Part of a small language model's weights: tied embeddings, a variant of SOAP for these matrices.
Each number is 200 + 30 x the weight over the matrix's rms, rounded and kept within 0 to 999. Layers, rows and columns count from 0.

# layer 2 MLP up, 2304x576, rms 0.0415, rows 728-778, columns 384-447
168,160,184,215,138,164,212,209,150,179,208,168,182,219,220,165,184,190,209,176,170,183,203,233,173,181,177,183,201,202,271,193,213,204,158,208,254,249,174,244,197,205,240,229,162,175,226,197,169,134,218,231,204,225,192,273,276,171,198,202,234,182,140,223
165,172,239,167,202,213,207,176,196,219,220,168,190,163,138,209,226,220,188,217,200,208,228,176,197,215,204,204,188,183,197,201,192,200,167,225,204,145,204,225,151,249,219,202,201,181,215,175,259,204,140,192,198,205,247,176,196,228,174,231,227,195,183,187
231,153,167,166,268,146,237,223,241,191,172,221,201,198,219,169,225,225,160,208,132,177,218,208,205,212,211,198,179,175,195,212,243,173,226,204,219,246,217,180,180,213,186,222,193,245,164,168,200,215,145,160,228,236,155,188,204,241,202,232,199,218,156,192
168,183,178,181,269,181,237,189,211,189,201,218,197,200,202,155,254,203,221,178,186,208,167,202,201,221,220,116,164,225,240,156,179,217,224,239,223,188,160,210,259,176,196,127,193,223,244,158,206,187,192,187,237,246,155,225,187,195,252,219,185,164,211,279
212,168,208,226,158,180,159,135,179,229,211,241,216,175,201,177,192,138,180,192,200,222,219,206,242,207,230,232,218,234,224,192,231,181,176,217,202,207,186,136,180,234,169,215,192,199,194,226,226,184,184,203,189,249,139,218,195,176,242,170,196,176,222,164
221,185,208,175,227,234,210,185,196,201,187,175,177,212,198,211,163,136,161,194,178,217,263,217,212,202,171,206,211,247,192,250,185,243,146,250,168,200,229,180,221,244,242,162,233,198,245,206,149,184,149,260,206,254,144,172,255,148,215,201,188,242,174,248
216,217,181,197,183,172,189,172,235,177,217,207,171,213,209,164,188,192,154,142,163,214,208,181,151,195,242,237,251,209,221,204,185,215,176,170,243,185,151,242,195,213,218,216,172,256,170,198,174,195,173,204,199,212,214,219,291,207,236,258,198,196,236,165
179,236,220,159,173,232,207,223,186,152,184,188,170,198,143,177,187,223,186,210,259,146,265,199,168,264,179,178,219,243,176,198,206,179,237,195,177,200,228,220,186,160,138,208,250,237,205,191,230,188,221,217,186,201,220,211,167,168,257,210,138,187,134,207
168,211,221,194,196,183,199,158,210,205,208,201,218,140,190,191,220,144,183,199,224,187,219,225,246,252,214,180,232,221,196,193,140,173,223,239,274,207,169,197,243,213,158,244,196,224,186,237,274,175,175,181,172,178,213,190,209,169,264,237,220,215,201,217
182,238,193,170,171,181,186,207,216,210,196,184,192,205,199,208,201,168,212,198,182,200,204,182,212,213,161,228,190,189,221,165,197,202,208,223,203,246,206,210,231,207,185,174,203,201,250,208,204,222,226,195,232,209,200,182,193,216,194,231,218,199,209,195
244,228,233,207,262,179,250,231,198,166,245,188,209,200,225,200,174,241,213,286,198,216,178,178,216,199,240,127,152,177,199,216,187,221,218,199,169,202,134,191,117,219,200,202,233,180,201,194,250,240,229,275,192,179,145,202,191,185,184,233,149,230,162,187
237,204,226,222,226,223,209,177,216,204,228,186,204,127,206,219,151,196,208,221,187,228,182,221,204,185,206,230,214,224,191,201,184,180,183,246,226,220,176,227,177,182,167,211,246,200,211,226,178,217,185,268,231,203,207,175,219,193,217,224,148,181,164,139
141,239,219,234,154,205,182,160,171,196,200,214,186,167,205,234,208,169,190,195,140,177,159,191,174,240,195,185,194,191,182,235,200,219,223,185,192,246,206,244,203,247,201,201,181,207,212,194,211,198,167,218,222,257,176,220,161,181,203,117,272,221,191,192
213,186,203,177,211,214,233,214,210,225,207,157,181,233,202,209,222,187,184,193,213,179,185,297,181,155,190,191,229,188,166,169,196,190,208,173,221,166,169,196,219,208,221,184,192,212,175,236,242,219,151,221,196,229,184,187,187,188,207,199,253,187,183,188
220,203,193,165,192,191,219,217,236,186,215,204,128,189,217,212,191,171,155,181,210,201,245,177,222,248,188,207,189,255,212,175,202,193,201,178,218,187,251,196,181,259,211,186,199,209,165,184,211,199,189,239,180,240,218,206,176,184,236,210,213,192,197,193
213,243,169,205,159,142,129,206,192,169,188,231,232,205,208,196,248,220,194,251,166,187,229,198,182,181,223,212,222,172,227,194,138,208,243,234,218,249,236,243,226,136,214,229,157,176,151,194,203,198,192,198,267,139,161,196,189,205,175,211,164,203,219,210
228,261,155,251,185,193,169,150,186,175,197,144,196,117,217,218,207,219,191,166,173,206,240,251,228,217,196,219,182,248,228,224,152,202,203,256,182,199,221,169,213,232,213,225,141,205,232,156,241,245,190,231,234,198,252,224,178,181,238,196,121,209,225,246
183,150,210,222,223,195,235,258,128,238,242,229,133,165,196,232,199,247,168,212,193,189,195,221,169,235,212,227,177,208,228,183,169,240,209,176,168,194,197,277,209,200,213,230,129,208,208,139,208,233,234,211,228,165,190,229,212,209,210,167,205,168,237,178
194,183,165,198,237,249,163,219,200,196,192,218,225,182,221,233,202,228,242,231,154,136,239,193,164,204,180,136,236,256,231,221,180,199,215,225,187,154,204,202,210,179,188,178,186,246,155,239,165,156,176,183,214,288,174,206,225,236,223,248,189,185,225,230
152,185,194,196,145,169,222,167,185,206,204,235,200,195,224,208,173,168,204,176,223,223,127,215,183,220,221,197,161,164,202,178,203,145,204,226,198,219,173,169,214,238,167,171,212,192,238,206,215,228,190,177,217,238,158,185,234,131,158,240,240,192,212,234
174,191,210,205,211,180,236,224,205,245,148,217,222,201,197,255,263,236,235,169,167,264,203,177,223,188,119,204,226,164,198,192,187,124,193,195,162,187,133,185,146,218,188,201,217,222,170,162,179,169,184,208,233,239,192,226,149,240,242,188,176,258,215,187
163,213,186,178,202,240,218,205,209,209,238,189,163,211,208,255,225,176,181,199,208,206,158,177,162,207,200,127,245,224,214,178,261,186,188,183,233,176,125,236,193,243,190,213,185,178,235,238,188,174,231,157,180,235,247,187,197,208,159,218,196,206,173,137
233,175,179,174,213,165,200,163,172,224,145,207,229,220,157,264,198,187,206,175,211,225,218,201,193,174,189,209,226,232,239,180,247,191,184,217,190,199,202,256,198,203,230,196,205,209,181,220,217,216,241,184,201,217,226,235,162,214,258,205,167,175,233,202
147,125,227,209,209,277,166,193,186,199,203,227,184,166,175,273,229,163,278,169,229,172,193,185,180,195,249,216,194,192,149,190,173,224,193,192,244,246,192,244,219,191,205,185,272,187,213,227,209,225,199,264,160,184,202,210,253,203,171,161,217,180,232,165
195,226,187,201,211,185,238,186,186,201,195,195,180,192,166,206,223,161,210,180,178,168,217,216,197,199,190,195,184,164,196,203,159,195,190,232,214,229,235,206,200,164,162,194,213,231,241,191,194,237,239,180,190,222,179,199,210,192,211,216,220,192,201,138
215,202,172,211,192,207,209,191,243,226,199,204,171,178,168,223,200,203,185,134,221,178,198,147,169,192,210,222,240,213,207,228,209,202,236,145,190,189,208,240,203,221,227,209,224,176,263,232,198,210,250,234,254,200,207,191,216,150,214,203,178,217,198,245
180,209,238,199,186,196,200,213,155,224,153,192,191,221,230,238,123,185,183,183,218,185,250,186,161,185,200,202,232,183,210,232,198,191,257,209,200,163,211,179,194,184,220,183,182,261,202,161,185,178,214,182,198,156,224,210,205,150,190,215,255,219,149,180
175,214,217,198,165,211,192,193,189,177,211,204,192,164,202,194,149,188,203,216,193,245,224,211,250,236,188,165,187,221,218,193,197,206,183,227,229,192,189,190,228,215,189,180,199,162,213,252,189,242,174,170,170,168,168,193,190,170,241,140,219,201,198,198
194,223,204,200,179,228,259,219,215,245,209,198,182,236,202,201,182,168,187,225,210,211,179,233,178,193,190,204,196,191,240,223,233,240,249,147,179,219,241,223,218,218,169,209,185,205,200,229,189,238,220,157,231,207,208,265,152,213,179,170,172,195,183,144
180,258,201,164,212,218,187,188,238,214,165,227,212,229,245,206,180,230,194,165,221,168,212,247,203,206,210,202,254,157,225,188,185,239,198,152,167,205,111,148,141,194,160,216,217,217,209,193,204,158,183,192,230,280,226,186,160,194,204,207,167,253,151,174
179,176,227,196,186,184,188,171,211,250,231,225,214,150,190,254,209,205,196,238,163,149,182,185,166,220,205,227,207,204,165,254,193,218,245,199,120,211,198,220,150,196,268,174,158,181,212,184,172,271,219,191,268,224,222,208,232,188,218,199,218,184,205,191
153,231,210,228,120,200,190,202,168,254,194,228,176,201,194,210,252,245,254,152,246,150,171,228,203,212,167,179,182,201,174,197,183,178,238,174,223,190,195,190,212,234,193,174,131,172,195,150,141,261,187,241,233,247,196,256,171,190,189,236,170,233,243,198
235,230,223,179,226,163,213,222,235,247,293,232,174,185,145,227,248,224,244,193,209,186,204,154,184,166,150,161,177,142,237,196,201,173,234,196,193,224,193,221,233,223,240,200,244,148,198,226,234,203,205,196,165,170,132,196,210,210,175,179,186,197,165,211
213,210,207,172,206,198,232,206,194,220,280,209,183,160,195,213,221,247,188,204,156,179,194,242,206,214,202,180,175,234,197,252,181,231,202,187,200,227,230,172,237,202,143,219,222,202,198,209,219,158,207,165,234,168,161,213,238,166,216,229,175,237,207,189
198,192,218,249,178,191,164,197,204,160,180,208,197,238,125,176,208,190,161,204,179,222,176,166,197,169,208,140,204,214,190,194,199,141,180,268,174,165,228,162,246,229,194,187,210,217,197,197,217,139,159,213,207,184,182,196,164,234,191,218,214,189,194,211
192,196,180,242,147,182,176,237,168,214,205,252,209,236,176,175,187,220,172,225,225,187,223,203,168,230,161,254,189,255,217,194,210,215,196,179,304,168,259,232,224,217,219,206,201,188,171,199,245,181,245,183,154,207,174,158,156,242,178,199,147,215,201,185
191,181,211,177,219,162,153,183,207,239,183,201,201,217,192,189,154,177,200,192,206,163,224,221,202,198,192,237,208,192,240,225,255,195,200,169,164,201,230,179,132,211,211,224,129,166,237,174,223,207,207,198,170,172,218,171,178,230,220,118,223,189,256,210
218,201,158,176,220,190,171,203,159,262,194,196,210,166,195,171,170,226,190,186,221,194,168,193,232,208,230,220,183,240,155,179,200,227,181,199,216,190,153,212,178,205,202,215,173,151,215,202,201,219,115,229,175,245,235,148,225,150,113,252,203,220,231,179
239,213,243,200,205,187,220,204,124,154,229,223,230,258,218,180,228,201,189,209,219,243,242,244,174,192,224,252,203,202,204,193,159,198,176,245,191,272,250,182,192,186,146,232,247,189,187,201,234,217,194,219,136,203,214,214,238,223,224,174,208,275,156,164
212,222,205,212,257,206,177,216,243,167,194,226,234,206,181,224,171,225,207,161,204,188,226,199,202,196,232,233,235,197,163,142,187,242,213,247,199,182,206,224,188,199,227,216,204,213,174,173,231,199,220,213,149,219,160,222,155,243,150,205,187,181,202,220
224,250,228,253,106,225,143,213,206,291,222,242,205,239,208,182,216,208,234,199,132,242,179,184,201,248,226,189,138,240,202,192,216,182,184,198,192,164,243,181,197,228,230,272,159,188,198,237,237,183,225,184,222,264,194,288,170,226,204,225,159,192,214,169
226,237,187,241,206,257,157,225,198,180,260,239,217,194,165,176,159,191,193,210,191,203,181,190,197,233,174,153,242,172,186,263,216,169,150,221,197,197,226,131,191,168,204,187,233,244,180,180,199,209,221,230,172,157,207,178,215,195,211,188,164,187,233,276
191,189,163,211,179,236,212,213,236,242,260,207,246,229,225,205,192,195,193,191,199,245,166,217,239,179,195,184,219,250,218,207,185,240,202,161,220,230,219,209,196,205,178,225,205,175,197,202,156,182,186,227,247,202,225,259,277,176,177,239,202,220,213,239
237,200,184,189,172,209,219,222,192,200,218,203,191,203,234,131,220,188,239,220,241,169,193,203,204,202,193,168,206,204,201,194,205,174,286,188,223,249,222,200,225,205,161,206,145,218,208,266,209,207,227,184,193,197,195,242,210,277,180,218,157,235,185,187
248,190,178,179,203,253,209,191,165,172,222,187,187,178,244,202,193,238,188,187,167,199,162,231,267,217,225,152,238,187,186,220,224,217,135,195,193,240,184,210,214,230,151,195,256,224,224,216,150,218,197,240,145,229,187,242,230,181,234,193,193,204,222,208
180,201,247,166,180,243,157,154,172,157,210,231,182,192,206,246,155,170,168,155,222,209,227,229,227,240,272,146,197,215,185,169,202,206,200,178,235,191,211,230,178,190,236,241,234,151,194,213,246,198,221,200,197,218,171,199,203,219,212,195,164,216,185,236
203,213,289,158,216,179,171,193,199,196,171,229,251,191,238,157,188,198,192,212,209,150,165,193,192,140,209,181,195,195,235,191,234,179,184,225,198,197,188,179,280,133,193,183,213,180,220,223,260,271,264,223,201,221,120,223,195,249,198,202,215,188,221,249
144,246,197,160,258,154,224,180,204,241,228,217,244,243,210,261,149,147,257,187,219,139,169,185,204,214,167,193,179,161,242,232,177,142,227,175,192,300,174,170,165,202,255,272,213,242,154,192,191,255,217,187,246,159,245,190,271,237,184,180,250,143,181,183
189,240,179,219,166,168,203,193,205,221,244,244,165,181,210,161,183,195,204,201,203,233,218,190,198,172,202,206,247,196,191,239,176,193,255,171,180,217,180,190,201,213,217,223,198,206,183,188,192,208,199,203,218,218,238,184,254,223,218,194,239,191,194,201
167,192,170,220,209,183,244,177,221,185,145,207,213,175,205,201,182,176,191,177,182,196,205,230,247,206,201,190,252,230,217,261,208,185,186,173,199,212,178,250,206,205,187,225,113,254,182,219,180,178,173,189,195,221,183,192,203,182,168,192,175,200,175,116
198,207,209,126,177,181,171,203,141,219,157,208,191,115,217,175,188,179,243,215,191,236,241,186,172,223,221,243,208,203,218,132,213,209,197,225,237,218,146,235,210,163,188,206,180,272,235,239,170,193,260,207,194,170,168,206,157,166,215,133,206,166,227,223